Weights of a small GPT-style language model, trained from scratch on English Wikipedia: untied embeddings, 867M tokens.
Each number is 128 + 32 x the weight over its row's rms, rounded and kept within 0 to 255. Layers, rows and columns count from 0. Numbers have three digits each. The size before them is the row's rms in percent of the matrix's.

# layer 8 MLP down (transposed), 1024x384, rms 0.0443, rows 632-656, columns 0-191
096:134074167089078129179104141080135130095130137121126164142116095134099125136113093061160107113118125186121111162161079172129108133189136115082075086127127092124095128144046146150143173094113158060111148117076158170190093119119127071150101121129077117106169120105149130115131139119156107213126154170103127144128128118060110122154089157176115133179130136122161068113147115123144117138117116168157150101088135122145119129112186134161177083147102151092147128147135110205129064132083158060134070113134054039162143157047122169156140155130076124170181107125160091160060109138149168114
097:068125109127114102131097083130154155165075191139146086156134134082162219172126095128124136098155123104139062111143089180128133136098153134126136094154146077181132103123114187101109113138150173135102087155090121123091142102070124140064119096134164129116101108157146087124141082160143120130094113166045084106123174157173092126157120089139049146126101126113108116088094161097127135115088140121113152097103113135106145145123073106203117075195160159121096146153142148189157118142174124137150141130086139035180125125197115099180085160148145118131115114062110095090092165176133124118
102:117187128133069160112108136115159122076167154090116159142118120117110104112168101161128131086091119139143087214134148157156138136134134083133182139066126123087104099150109160146074118107138131124161182121130125110174111084063117165144051082079126171140194149080192146141146101077084110101156121071196143127087053151109118141084151123155126088165135088112105126153120114143135088160149115144106094136106168156136237125111133123141125097096184062084148117099077134180108225143077134157176098167100172151143128126096143131154164131134114147179142131146151105122174139084111165147
099:150112152101165179097095164132100175103211121173096135187149134079133128118096111125086109140101069139138141110157112138107161142174102098140154097174119116134096119104153126112132186109155141129088103172100177089122126158115078186151174149133168093132071144181132113133167150168140164117101083154103171135101083192161129144105165176132104107169177172146167078141146152093111176117088158097106180075084103121070110052182097121153174109163135137151157201105168118149064119097121086132124193074161113224101144127169049116099076091146112081124089091141130125112163140138123171134
104:146100136141126105143159087105067097126141150149141189187144103082095124161138139139129172152114182117136085155200111190150134141180130134125138074126132116099160131129104155151148083135143116078152148126140168139106149132152171111144131118133111097076082116105156107123130151096165176111082128137111125139156128111097152134187124134113079178175119184091139081085122156147182129215173176124166160119107158106112096106122105128184149116076163087109146125122132123191164060134142154125169117164127065088161128130119115089116129101111113073129091102077142175096110192166131147112
097:175174042139123099144144110135077148165127139122117150112128091166104109140099104162167098184095127112116142108135089132105073134146085128120146116125129130173216083142088165074107082127103196187103118090154072133135165150210102114091079120105160120171135116149134179121153145109137145099192157146068168126167149125163098137160210095091132121148134140152159146146107215139129123077139123109136201144098167137147104141110089168067094147143115130160116141117166123113063023145123102151119150104094124071177136138116104124104094084140131124127123098102121163188136120075147087157
111:115136109125122088137156117116117183135128173106094180117112159111096151143114143114138105164128140137109166144096101155166049096094139057117125157097148126101120156109058113156145125161080155097102109121148134076135156137092105154147165120184125123130103163203137143090188131064074186116100160152152090112157150090105135102154085141123089152176157157172121143127128108148115150107169169124095120179149125161139085187159125145133113111199104114100114111128108121099175085131139073126123157087123177063171124100096116131154120124158161110138069084127167128080124125104092152131
107:111134148076086159128101131139083122132052114093111155103109194124153121130092130191169144100131178113173109112083155114102146189139102089115143120090125165138128125154130106110119089128174149093135157143199176087126128188109076156119140131134087098091141121115098101180166066167162193111149113115119155167131070168126133132139038116150099121151169103086112136083091100152116134150106167140127111107138102117054150129089124117126182146100150092127149158139144105179128094148145144111123097150075112172141119119103178105109143113103123119126151135149086187104117182149173163048
090:152100168137112131132099148148156109113153145173156120127151175169141166106107113112111100074097094166143129171154124141129120141138075141119170121094117151079151115164097118179078128171090118111121145115152073147119104046075157109106133123139154112086144159114099156146107140197156156118133161148121097155144114159113170084076110091128151105093176074137129075155181141153126128140113158154133122118093107095066138106166178161138177097107121131122157111114178130110140063172080109164144124126121114147143188167101087079184085183136147111133149124144078106157176187142085118127
080:120201153116152072144162113132157095146060129152087122141050115119097085062117158147061154113132123167120106092172175107108083119123135161142123164099121071143159156135104099161135147133117108192146130115115126146123072144068149123120077140154137130125090175174161133079146183105076185103126144154121144099108200136086144119087184171128094130113097142089083147139102168115127123105152091102132107131075095088151151149128132140106073167150098122160130081102109082131117135129168129169151138114144142177151102163124156075081163173162173151097154112158230183195129135105139135107
102:120161120165117155101141158141109100092121070139127090142101106152118157192122131099074213147079150076101158170139131152099112149145120121153201176145133174075181175094033087153152156158099176173120147091090194125103144120119126109136115145119143142139149109146094185146129140100154137146154121171080117094136158169161112138118122113104122088078090143189100087173104098162125170170164157083085115087141145126142176075152164126060167151134134137127127159179187119148124085035149139120149114157143064097167141149202157099127101165181108139080151160096172092098165118139108142131
095:157120100123116079127146146175139131155111165127086155116133146152122111173125117106138082121097139163149142124155099157164080104130156071147142063137117111114185134126073080104162173138185149087098100097168134109139120162139118091065182175156130108101149156150161167073128182073143152125155087108126114172101167108114135125149103137136109092099099147102119090137127111053163149109129094102117095186106131166107148082179131128152110116090120125139150138132122090099122044137146139131156105080158159161131196108157144075142131137106141138147087167137147117170098106133134165094
092:082134109095104132111085155143096162137057084078135174118205142115127190185172136146174103188156135081104149144135117151154152168127165137074083169125088103134082091167201151183102111141112158123127169135121087123073110121126131169175073156111145130111169166144146162105136121193106197065165116133152092162129094145096106118085081168117134125100102156089173132130156183109102080108118114128151140108171134181132147119134132137132101147167122117175138132109077143113100109110105129081148094099148157130111162074129098095152108116148170139137116155093129182126107168147122189160
092:095091155118155066138182142091065091143130157189165084164152103119136176123105161134106180095139142097100155120164142145174151094141142116135100146110143190152115187107181132097093089187117164100156123114126181089177132087139122134098108133171088168166068169123118110107146118151160163134095113121107139081104092139074064131079160082096126132101138127134090109155073118080067214103117101131123057160181112105161053073162112125062130118177160083149123104084174113172100048090128151125139119101113149191180132053119139099060153141179110154096079125141139109094149145117170142150
093:155141183137112160171097140089087148111188161152131081103095177181150113113078130135146165125118169115126138109122148131108148132133101110193117125062157147086133191161106132113139129116111110114200120140134159138138161128119153087116114118110176093135143138139101127081187070155133097137126113118099197129136115113116144128130090148190094108118153158090098149151128139136146121121100200141094106132092055123117103109099138148150114118125167129120091131171105120142187241107140150130144181090149164210151112095134155136081101147127122142124181156167129115027089090128168121100
104:107116063139105092133192092106061126075130088150172193120146150199125107118118183091136133076169133114121084128113116130126093120093150119164134129191072116148161137154163133141129116134104123157097075120166114142101092113101183129185134129118203167112130100145101102122174131152121187141099152156128092073095112075136089181217192104097124128109111071118169191048155100167148108173102084086160096094162169118139118123125091162079146108159170138167168155111156094122128103178137032158139093137095081132138171129101111218134102113085117100093124089060155134096051112143153087095
097:162147101122148153131075069110134137087113146126104146145149132150148187105137086154139127127173109170119156148050159159116166123086116143125147110107159108116125192129112167151121142176101185118120164163188124103105156037106130105123131146121111118127147147135133109111096110139130123145204121185130134130156134105112168118030145162136135101144110114090132132103153171151087161117099127146184172092112134084072077123172097162164174147105118135074133094166119093111128122092153127145144127115119133102153151124064158080124143148141176095163118126100141103158116143089112086144
096:103138094125167123174116142170107152120137109110143162081089167096110062158165188126161111165155108155097102143144124104153104072119134137139067169121087125149131160105221179149129113103160090084154168090117135141096116098122102144162075072112140129085117115094155110147149121166130147125111116154174136190120131079114155121161121186064103148109126096105106111175145118130153122123133166135151105141107109122111106098145111129104108179107139159163099120112090117119130217090100114122113152159121146139083155069124103155131117070095162156104115130130201171162113183170113083092
098:097088171174152094082144124137107127150098126139133159130162125184133077110129159133127088142131107165158079104123166071150126137083127130139114132109080126119114096118163083118098117116111083151102132091092210144155133222144167144129130128188125094133131114084155119101164154129075158126118121069158148143148138136134128091073134141083136140118115093136133097140210087123136090143094077182083134082114053099145140133143099088126131093133112128143154106149180138093109141113128138103114140114090157085114127146129133126179105154099122120107139106094127143140143083100109140129
107:128153069182084136120112094156157132072132124118110170126156155138186077156173182161175080103101168101142145154096115139121100125211148136181146111174138197088154098095094099108089140188098139123147111115088123152102093137136128118109066100074105133139146084140160141079090095102121112145144134155132138191105109161166057132194112093072204095185084138159135097125078188086150148064145096190106161143106130120113170082162149106094135176128144175120099119124141119108088074171163147083139097085095159090106105149148129093147162128136137116145152119145067157042086089119166170111
104:085107147107133168171150135121078108118119094148141122165140126079132070059135153157084130146156172153142129122127138064146137099176151181171082119116094122102103102098173116114178156100127119127180090158123124039149141104112113157120181092172151136149087145169148102127140103174113096167181151113125099117118097108071111151150112080104153109112119165198137178203126096170138128163133166129101098125120119092096204130126132129141089091096169176179101111103198195110122131127147130136130085090141093223103148138096169182126148082110160138157108128170172148159142131072143155107
109:143134112132129084139119132074114044105148099112143094112100127109096106182118172102106110133161081111184109126081107090143086147139099177196109087150126114103125151134105113111144122160070086144097111205104171129119110105055107124147114119127108145165163163109079156133084161115091103116112117146113112141101118185178143168053126115167097141151073128096106197112094130219105189116080078168082139097124133111091075102141179126134117117110082125111132089092165071157112079096156095126153132119098113142183107150145198112152149118149164148144102141114094133080146114145099123097
101:131138143110139135048150152177136150128114115133154117110134099129134109154118132151210151138099122122169129167108085107179106197153097141115121118151148111086111142108171094122109134116152132114151094172091118150110202133126137197027116121126122088084116156091144140152116127152111166138136145182100099115220093143086131133144089092102163086117075187228092136144088130141134122073145151125102131162106094118146129136038146130126188130143133179091066096090113136115134142127141091198054140122072115209142157150179148124127110092137105123066185119107109092132158169040062153135
097:085181159168167090072161113066180191128159084126080138154096153147118118165098093152170068163173099164181182185150121147135119167171154108151104110129105156110121126123213132192135128125181133154156150081113162120121142125128125099186108135165161088060147076137137120160178089093130127106161089108138142145157149196135131173147141137162215141112129114168139149157161147055198175094144157101090133132172074177071242103130149141133139107137145115152134107109143169109052024128124122164138145122168131110151117106150124120104122102101173120143108167165126154157174079137147141121
082:130121110115109138016084151110117135115085112124132136120165130134123183151137106129097131115127135124163133142031096129144140146155168182136151124067115196148091127107070130120143135118139068157095180156117094120131128130125113067213116143201079104131151117126102132125115086181198131131088113146121162143111139121116134090125157090156115171103135144132110119134086089093175113116102122081136154136116118078074077113122117087148177141142126111130088135160096161153098181165145097067122134091096103100153190149115107143113158115176130094121075084090127123105142098117147055148
# layer 8 MLP gate, 1024x384, rms 0.0347, rows 633-656, columns 0-191
102:119154146105178155131188143124094125122150097054140185085166136158110139084120123132136160155099139137122100108140117103091137128149169128202083123100115130155152094149126127109136169118098106095103120138069057130156091151125152083178114115099092120156105075136081105131103145084158137105154142063151098072099133182041088115126159143125125172149155088140089105107207172187126143124193112154148151164156126169143120145138204087167112106107102093160168116140144159056170114158092078181143123131146193141128129066122079197136100128096124199103106127145127134128127123156135109182
101:064169153115091116103081124190103126101145123143115141154156138185133212132171075112000072122119133098165083128110177175105111133112123123122114166156116140096073154149135136110128158132153100093123147162171139105133172125161088098119098183147093085176148120191143105167185157120153104131106179104164135115089124120155066136137112125195118120146141121069125104089096127157160087150125101125255137110148096159134151176122141144095100086142051125119170170109087127104107118159085141141115104118189168098108186052145107128152180094092133178172111076163109099121104136118129094145
096:089088100129129125134145110155082154159097118220174154139041105127144111144104143148136079123155131110109060129103113127128127129154119147162152163081095150095120166184155134082149068132137112090209133127128135069092120133139168137112119107131132114174129159206156135160090129051131173133119188184094167124136170146102150061137141126095119142131157079172188130102188078100117122135189147155113075168115107106165147108144111108107123142147149107164085162169165092099113080046127089088153095087144127130110085172107042141150069158189090127136078203071163172096141122169113156103
099:152110167087123169118152142148198130058101137169108093127134171073158141110160128077094135124160143072143089075039079107093136168073120131140103120115153128091091108128137132157135164145134138135144087081161064060150119121105139141047170086193147119150112195180061100114122146182080140144139153157159084131110175171073106172130178138068083163151086092157111108161113140125123100124117128142112134130171108157157136128137145162097117144153113134094130074101046141116120108150045136125066140153131153114092153143077153170118144130090147131141133100116135089135118109133129102150
097:157131113189163125136122160119108092119108123098139141099119164128144187102113129130125159148138125127108158126135116151125172122156136103118106153153102204179120070123099159122114121142140111149091122053125124070122145087091119141139095126118149095129140137110110116120061078177089110116115106106200105129139099104169104183102122079104070193212113160111188110176117155135154124129133117112062087152098176089049094117093136091188129111152096131185091094105131086173112116101135178058085158164141115091167197103138159160134129083091149116091140115143109111131133148102140145107
108:114166129180087138122104065104096100101101110109084113130109197151104114139107155078136124063136158165100120178126093149108125101117149116136167141067113100095153164087174145160108142132135137103094107127105085066122092152141123115104121103127125103093180121128060057137128133123097144120201065150122143090062090149156115133136088101141103117105146221110122185118140127149111124168101108100070151110133086141166140140166111174172162158150178185072101137142159169116154105182116152137120175078119153145130069140128070155119173181124101114163141114128135131119139130192151162109
109:088119140158136114120099121133145102098155138124119080179163138166130144106145131137145147122119105185161112102148099166138127162134144151182110137166140055140155121099136162164098116138138146142088059118076133136093148106100173125126133122177139143181161154134112129130106096088080123174163159122158111106113167137139132162095153156129121187155124122150157205212143101149174076117172146155208123177121141119121102119150130143156162109100145093102104053158113118083164107094091163123107142086101148097094173087140130140156188147090162153103115137121079069108200130147104117204
096:108104153144133154164131068144128153074127144147113080072158144183210112089131122141089130127121157131127112160103120102104110114112167147159137132113119166128107103146163120139121141131145154064096192176120108131141168086122185095123145163144117198085127162193117149137138093155160126106155192180106089163202156069103191130101133136151087134145073083170157076124190134128132129109113138135144093160113131122146154146112181165143170155116173173100202118135158155090112127164095126169135123120099133141136125182086142106138204153081141161200177120138111107112167164088066092122
087:129099093090065144106103133150096133087179121124128084100150124109157204161115144069147035104137148135134142146171134146157095153127089134132143114123104154131127112132159165110112090121093147103101116100136125076125175100138162089104165115121119116208159110159103191129120120132106083148156125079113139114191063132170116140155101106132133183150163093139118118101113089128123115168107089192146132199130128165142140107131108081121193079098184177057156175170131136105103116116070125123132141082139074096083118111136125217148090115164058091123131091086062107090156099143118122110
101:054137078148126098149188084147123130117106100189136108126165099168113185114150140192100130139123123077097063168096047121158154172105185105169087144158149121100122097109152145123096116131107121069150155180153123086137060046184080143121108094098125092098169149111146112098158126084108224091082131103165135150174136110104127144148098130093105115145126127177195137148135116141119185119143142233144121164089118141109136119136195183112109141176145149121169174069176098127088131086113156142041183172126159106121079144155154132136199105085130140159134119108169125140106136123093184120
097:117100102151142111128164097146098165120144168149118113091164105127116165136085099078123096164165134156120136101175090110177083106112102162180124164110081165171151131119162058119181133132125179084111100111134105146121072172122086139114110148130092130151135112148121122108112152010146135116175145110146169123059161114111130153167129101143114112130120144100137113164104144125137175126166129145155130136094138145098109171124144074082144125088167135117198118108080135113071139138142189128107157113192117158123130205159121121100104130093179148116136120104132111111124133132152171093
092:178074172143096089133122129192139128114116159167157124101112124132138111134085083153127117091103091121127157102135168126119123162095091167177120176155172112094087121034151060079109089123120134074146150100113191057138131120128110114131061093158103105088138181127115145108132124109187171130105189160160079169152120108152067154155163104130155199096082153162155143150105086147155155086113138100130145152105174126165129101177152148124161074082144181097144075148150127169075115101075165172122127105106122166119050128170158101090084143127168076105159084134152154150203136122166115116
087:149112087108075126177085109122143120137151115110075165097229132116149138133173069142154148113094081131169102154063104132077180129161095112108123087162107126085196123178138076101085144114122170179104135110130077187064146168111120116114103075105152115093164108131144114145120143173136168124184130139176091135142124145164161118116066125150087126135105133131148157151131153153189107150132179114123219123092164128149126153141136147133103127033125132139144114113164132113121094191176121094088115186108134177133141136142138120153164079154112131128112146083075122070122100145175130129
093:115113149119133171116073121088126146129093101185173158135089169127177129133097126105111188172124132140158105052123117114151142133152167146166086172192105091100123121152130119193109139111149135123212157185160154085103118182151176141215171078102169087134098178121141134163137128128139112137060154118169148116165167102105170115170151130167150106133140105110159119118120143125100135186136123174170042172101138063105078095080105140168133113121139109092101123111041132150116175115153148169131103158135119075139075109144163183123156082142119113101122113173105051098178143150142107111
101:054098099092134150115218150142109072129144081165168153144174158136170116114173155119186181094151109140148116161160008141096151167047174140125088098128081095153211139096138144144100082125097155137082186118134126172161095092133144123174114164148105105169131108092105136125130070191130089129068172100137139148136148140110081121103126110126126137153133129136091155132095144165155137182181079145155116084115107186115139076068115141117162130121159124110158136109058164074118108128145136112107116157174156110166139128103108144118104100103127165086111114152122129118118132118151149202
103:062152109119073096107186104118080195162123112162115122102131124168110090146115150040100157194148126114121156067080108202121088153119112130080143155102145188160147148130183111099179156129162155133144124129133088087144111106172104119089136135204132073092122151103150101172166164143110161127115112123145113145103082160137078148174107083212171132187129176158152136125140114064147126132113150168122134092115164145039154165107124104123138147109143136127078121165144125142124151138191142106116152161114144115142142161121143150112104131117133094116119166072173117048104148156105142079
098:199088153159052142185145145098133158079165142142152100219172143139208101128151100112138159089128067082177137097134093137139086155116142109142125139124097122105166187137090130139104064148113148138132149120127105078072178091137090098079119134069145131165109171118081130095050115185126131117149119174090090115122166189121130129088161102166128107126095137122167123082123125115129127142137128138140161147059148159108124147110117165060141098175131094102148115120114148154095113196129101167114158083159128163136110188113093072142126135171089097123086134101082062075196114124181144140
102:100107082149111227107100156085101109116148149152052137131094124104078120143107120092174142095072189109152085122117114134109089157130154204090140121168149137133173132094097163125088131170127147052118079129162114146157212157100136086166171121129100104120154111104116116104138060149157096131139111199182141127150168113155121093151063105148198117106099135084127138104155183161150129097125159168120100148145109076082079142073091130165093172067104099095052072155082161106074113152121147146146118167048104106163144082099112135169114138069126156155121119173096109098139140160050150104
104:110091149120114118075120092165053152146133110120159102124138196151163151052141091146166150157149158145110112093133105089187153138152085121147105109134091130168138209172101102197129151122129120099183159141095116188180105117093091183139130090104125163102089127116157100167098133161133134160173139072121164119170108174143117215163120160151081104148132174156099168137200090144105130138131149131107082093132116113103113135097139124092162145145026120111120081139110128144142092081113168157126152091165071151139124177123128109089097142121129130101125120136136094094148093130203119109
101:138167161165139106084133153124063186095172124086141117134185137098122140121149100100133121134130106136101098136120134087228155133125131132153136194122155166200120128105146159126119122157068205112129066160117132139180183080068122075105136133134151145125115124183122090127121139161117105107159113103102175108151165067145111110166166162149103168085131090127150189129106166169149152179122106130166138119154093162108089107108125143087127158095096127146128126078083124078114098111149109184105116160179159159166143153117107115109153159116078155124126131107150176183182179103081058163
104:101159073144121160211134129119182132167190153074165174118127097121138120101138085141153144127121123151206123162121106157158126137156094142096142145158157145135158132149147125090134150097171156166146168110168080078137149115082153095102190116124130046128111143147084176103116109096106105080167095176131149104188132112126177173109114102181057118176121126112163159070087131121102068112125136122124129094163108114144048120131133087078122144104202184099117102055088150137127145100165073088088143167140161135119136166104132122171153130139158136124162148071188134128138131127145115063
096:165103153110084105063122115073160159106125181126150103116127097120138123133109118230174091097118119157095181135102164119106115078194096152095138108186125101078131127155133118159115132106132131108086100085140128132188123171125088073092095075115123137166108153166176138083112088089110105101137163104143123115092102110142168153132146097120126142106114075171108101174162113114124135103106112094152163155136115064160126092049153150125114103130150081066085135084142143138185148184151097130145149146053131070101089188109094138094130160147137111096105127189070191166142095111156121118
098:130100178162133142135159115098193112174163129103125122113079109158115108173141069137142103100117137146076081121089185165119073139199177202091108113137146105145126169127100176173129114137108100132097048119119139167177148119113149113083150115113106144111069143111173099181121152105134080141137099106103114146134120130044156093110126146158202075126115117082095151112166092149145144135136098165193127112089143122137070178117145133171114195178121135094140167145099161074188112131074080113122124074130152130113087139161167124127123183136089095164143149074094136093124116146122120165
092:100163127164082147171207140128109144133132109145109085116141160131133105123148098175101132105126140086127153092150092102118082151103085148109070130190139080107157101080088142084137156183111128090136126127143160052067095117114104134129107165066112122111134117096113149137104102145118105107141192167108119103141142110160149127075148114165126107160145120147116062108157150120113137152158100102155150152103158152146178156142112103112128061137102122133144155127164086102123107136160149069114129085105111151163076134152114070179088138157114096121078107082104091064148140160115197154
# layer 8 MLP up, 1024x384, rms 0.0356, rows 633-656, columns 0-191
103:107131127172114106149104146128176146101149163125097135069206162091127118155110106108153089147094129147075135153108170115133161162137124153182137202154158135142139115132153112093103151132089085099140106103095087136143107091089111090134110103135164100161141150128094143166138101116064135101156060089107140163090113137135088101135180114160080138054107137105098126071132169152098088124143120186117096150124124099066147143181157152105127187167110109120134124110181159106111145133143059097061117086139116128110122099153152139134064142086139187057154097129162118124070072170139115117
101:084099125171117153159081142151121091147117070178106162162128144166177147116119149095069058177115055088187090068107109174111135135104150135168151152114155158048095121102046114143153106211123176064102132142167116097141131138160158148127133087120114131170164093206122165071212164085188129159128180154173135120151168086139055196089139120130096086136115135172158086087155141165120114111133093116160189227154133177131115093135091139080119160133116103170140116091149093144093113100155135176157145100128141111120123132155091067150113086105107142146172057156127201088138104103080138136
095:157144095086103104118154109106133113088089108078109178137147087109143206179132106160162100118107096136130139109173192081173102064073067132088094167144104064104158128109132106101121146156148085133153152135116162137156152108115070207109054080157135124089128096144123137133163141188172112166169211149152168150124110128108166072145118103098205145122164130120087121130127144167191167143120104089144122141162145043151153102124125119144120111090163155164166083135144138181144115128088170168118127185137133149090122118137156082168100066140102151129204137124108117119124106146153152135
098:164114150093154130199074112079123163104145168114166126119178101116137146057145165199166137130146081096122149155087058149126174105117149050126150112165102091156115074116109112114098111111091096166084109078135172124128078080052134102129141151139128119151151142143156145110069162127124123109165160089141198136070127106174117130109143134112114206159073125109070126152167148182157147151150133115152107118142071099103107189128108117163120195147078123226128119111087144124068081138180112111164159147140104110159127136122074126085101138123176177126127103139113083126163161135122105106
092:087114214109055122105076146160151150111153139166171144169143200063175123073160128073143105105141114149143122096118116116208157103110115115159121134142134157066076125096136114138110120155124038066181143220150169124126103109170146169100147162117097143120174129142162085133118093132093154171148178181114142097113161107111166088112158211147149109121119136106125165122150074144104153223084162116123120143173154154147077141162101133078145119167102123110120098082090111104173108115132144141117148136104190135077075154081168101124156126105093114135181125117128150130146123200119195121
112:150115133077095076157136094106148194042092109147126083092105133180166113098124087114191112085059054106152077157159099163068105143071116093110095113149133140159159095086140098118112146072097127096112102131168146124103100124116078120119150162131168092123120115150111185088145156116118186035151157146136187129160110089144088092143135148048112129113153112099163121097158188061128146192123110150162075161149085113137143111151117059171174117167101163104071115139129105075116093198126130119097144128127096114118153114090165064104166126087079123144121073222151213090107154140116174142
107:089061111103150102162125099073151154208162115105081113066126160129128159119132200153116115108179152160088157051145134098112131153195175122104129110108121152158143075127142114106092139126158101187095065160146119116116133108154148111145095178102108116148133113151142128114071163174111154090089083113177155179129082114144104087136162099118106163133155121101154061146158132124143130107123134134105123118125171129075100061103146105096140142119050115186140115139065120112088132105144160096136219150168130138111134109185143200099122082124154123083152111080133105137133098158109129131
087:086107077147148119147167076104139101135122168175098099134172160135174105147115139162183191149123105139135179117105128109080124123126104090067166192122181120175170106132162133054195107056130122105157162102149177119120154137184118148165088105138064127201141161170153097113168193140120124127135165113121172138080130074126093137216063120131131091150125074151093167098118135184137127056069113155118153065171095130123150157094097143061139130157092172147111162120159154164103117149151125105136133075195122172151131142161111154062165165144150132134158091083118107136152118113186081141
091:052145102101077104162108175099074138071147088117140146130134179119134172144124124078095194123136117051108146164104111126104135153130116119158104081165172114179146101071125170105175125083098158103101108142112116155070181052142117113175155087128107129131128104143080173113104082112170143168141097158135190109156146127150117170110126136075120120100098080127139110153140100177097158151120125121128201197148105170133124126163146132145105057124172130101115105086135133063092186113026170077111102182160139134102135080164086139163134101146098100130060123131084082106191150125156143146
095:181138113131111137082138085186115145139136204100107141067157117134159127107113125112088075134084127171100087191214100104115129138145082155144088150124161132190174093175211158137108052158155091121102065123081198098094110132144127088149087096121126091138170119096113164058192124080144155081108101146116113110108120132103158100087091188126162141087148169072120160111149141118091118124122103158106162138119072093142133187136138168177122156081136173106081076051116135132112158136195122146082067162122114084119125151123137171048132110092152109115091100124105165148090164164101127119
101:053127143133145154129112131060148089124086121085166161149113146149124104096178147081147166168143171075143152132136130049134154115081097128080138176121091090141110128143111109113122114147063142146146147194062101129147150075133084137139163102096135158099145127086088149155127085152196160157112118092131140112154075094178118188129110146124134107128181132096136144137119069125104100087153137101112148110178116131094131126149100150137094148174180131123123125116160123144134152123178136177113101168078098128087116102068104082125169073097133078128157156105106126116114154127096105152
092:166136152068098123087114185103145075118167131079075144071054162118177140084117229152098135074174146166128160143092120102099168141118108095120130106127146158106097165123064169136083133153131114127083074138110055105144104129094156143087167138109157114144103136129118076128128118146133181121099143149116165124125066126199196161128203080150157185124180086150111148109170185131152105129160161102119121176135134105131099123129069116169115126138150080157114131151169189097142165138153138179112177147111144097150149069143105135135122109101111169184111117106143096147138156100118102120
094:183131107117099129157122185151060066094173127105071145091147191159098130104126117133188173094166157095143162099095126077103164138139094110097159135129137134104160078151070132130141149170101146181123103099132088167101121129136129090105160120149166141099153098102150085090130051100147126142134134137075170077061162071155181096114151115132034129137172063110103128108125099134133163111141163086135173127124091169167126145160144095105090096129096072183148087135175137150072100145170130103135137172139089159119155131152111115154137144160137131160085120084196136082145153100129121163
093:071100101097106182086152066092161164081136098134112140112182158070093141115140106129132126170190166093152159127076112109111098138062147091135136135110087114083131155216146121187159109217099130123126169196093059119104094086111153146178201092164098147133107127130116165124138113145142099092119135110078090153128132118099115142133132129129122121135175123158148148101142173115159069140077136222087097143090119171163147129109130152147081083063151134085119188103168170091129143142142183164114148078071107127118087074041074121212195072174148164089103139109117162126135090085106090153
100:092146151064205148140165134195197147174118174158171204179187088187113126141147140146134058145150050129126106102136113085142112117068141116128078163102170106110132127119173124140118075129117131088132151120088169169067150152097212145116121082117076104167163137111157106165120156149106068103043131074135142158107154079139133103130156095076202098090090151129110073149174112193136145089094092125142121104132103106170111143106103135098096177117158130165143137115146111081147120107138163066111139117077144135124142093154163111099148081059116104141097179180096118142101079132129136141
104:159114103184196124144124157107090102143126176079103161088167100122187062194112148174194096073079170123154108152160168112142099080178088113147157114150142100164213113109083084118123167063164170116107132115146127090150155168115113124137075110082109160146115159060111112114195038103166135134126106144130145110105129070126094129136100076146092154130102143130096152166148068108083168150153137099097064158096159102211109144103101151158100105146193120120178135095108144123096135134111138151111086126059153116152116138132127132097143099117158091113197103191165126164137143110102110100
094:105114159111100145078092144099126118141119168177074144134135085090096123111082125129116125106118187133154136068103092097108147126123119106158112100172143124101078070142143116136157114154063082122105109141107114104123108121118173140168113162162120110125133103097171135121183150136151113120143130097056092118137119130169139125158117093135162126124085099162090147091153123108116113149117117096166147083115094159133138149127180090130157113122063098152131103200171093107087162116131150104145093118134091115174117117100093141101111170160074110143145106112085138104164084127098176116
092:184173127123173129203106120210108109134139141079166105089141093092122183106126089144111170144095147126130132150131143162055180124160136099159113112134140172191135134117114184119146170144101147097093120213128058134092162105091108121163154118161161140133111146120119173107092155120099171130157116068098117125148148194089117118082135124181097109104083127101072168103103111090120158165125132136155104058108126112124157177126123168091079176187140106119160149118144161128135111090115155142097140141208149126140068152161132169125173117183151142185090149122141113111124192159158075140
101:126094113096126154115176155178131163072146181100140117136144137120110089161111153194138143194172152159115120079136114139071116103110125140171106110116121101096102131144133104130071045064131142157127180169141138175166100145127159123099186068132177130109116121133106127149177101141203154115176136125105145139119053151129179086069154118166121162124163125085096122110186112108107141208138116101166106078108169094144111177131167101176068080108145142091057176081099190100095140115158156084110137150153141130144115120110148111126076073118167141107117100120163146158078123147163103101
102:123141123173163109101137149176148089170183133161103177092143126178098199145129121134182123111110105130136073095082102156077117151176120164147127129152178114089128076162131124109090068140131187162096155137127117094149160142144139219198065140102148159155088116110112160120096076110185090114146110123133064148107126122146140114185063131139122166127149108091176087134095101059136134060116212135142102076102135145109131140130084082149105118146112116107135091094086144119066122112140099084095149158117099141152127129094143093142128100151127116108123109084130152155138093167138173174
114:137134118167083147178111183114123111133095111167135135115124150099082103119111124072116129145149164142141160060112045108142119110168085136139235128214126157199124113125151150108135128096142135142089089095146134142112158038117120124180159175147126080141183097073077177110104153176133147095106111202108149142115136075118136154126097166169143171188105131131159117121155136151092107080099156092113151104114080159090114125151101135101147119116228104127043121098072143132121199125123083120122114156140118176059109089114136152093140089110126118114148173125082115077117115102126135079
101:132139071146152115147147163109110082150178116147176210157149079163141124117190165174162118129141122132130144128153086144178090104124169102076168076135130163152146174123152076118130153069182115141090198159112209126128055064138160113157087171142123166117194115133151108124118133129095089151126118095156118123122175124147107087120118157168110103123076153137137108149130088148128144104173129124142099085121153070154109139167117117137097151175136123136117155162128139101145083144145111048136098161097121113207176106134145143102142212161112063197146093036135087136119177160160115189
095:135101141145165172163097203170099129117095059145124100122096091150148141163151198132120173099109104103152113082154107143107154171166092147113143129156164155113102126142134100125135144169133121133126134148163142114146186179133111115144109091184174156163158102174062116113115220147133137123082126142121121102086107133107134144119098080141051080094097108173179047104141126137116113099090192160150121097129181148151045109126094114119104099079137135063109128160139058132132121152108153091193108116107144122102115161124186123102117132179106164098136128104106161137120163106069136160
085:120213183110088164204109114136161117152116159100160171124071178143105052124171144139148159089127093147078112144199146138156173085083094064133147134202180101083110091136147152147087093143144210103160082110138166150168134170141152161095083157126199165215153160154155134161140143104125115161149125096151080109111106122126113152142101131139077124091081110137145108144141126092102173126149087148109126104134125169149126085133141110105081107132103137146180101072215113107140130081123148163143136156181116129149079113158165152104143140088131195107194108140094152109127158148109173116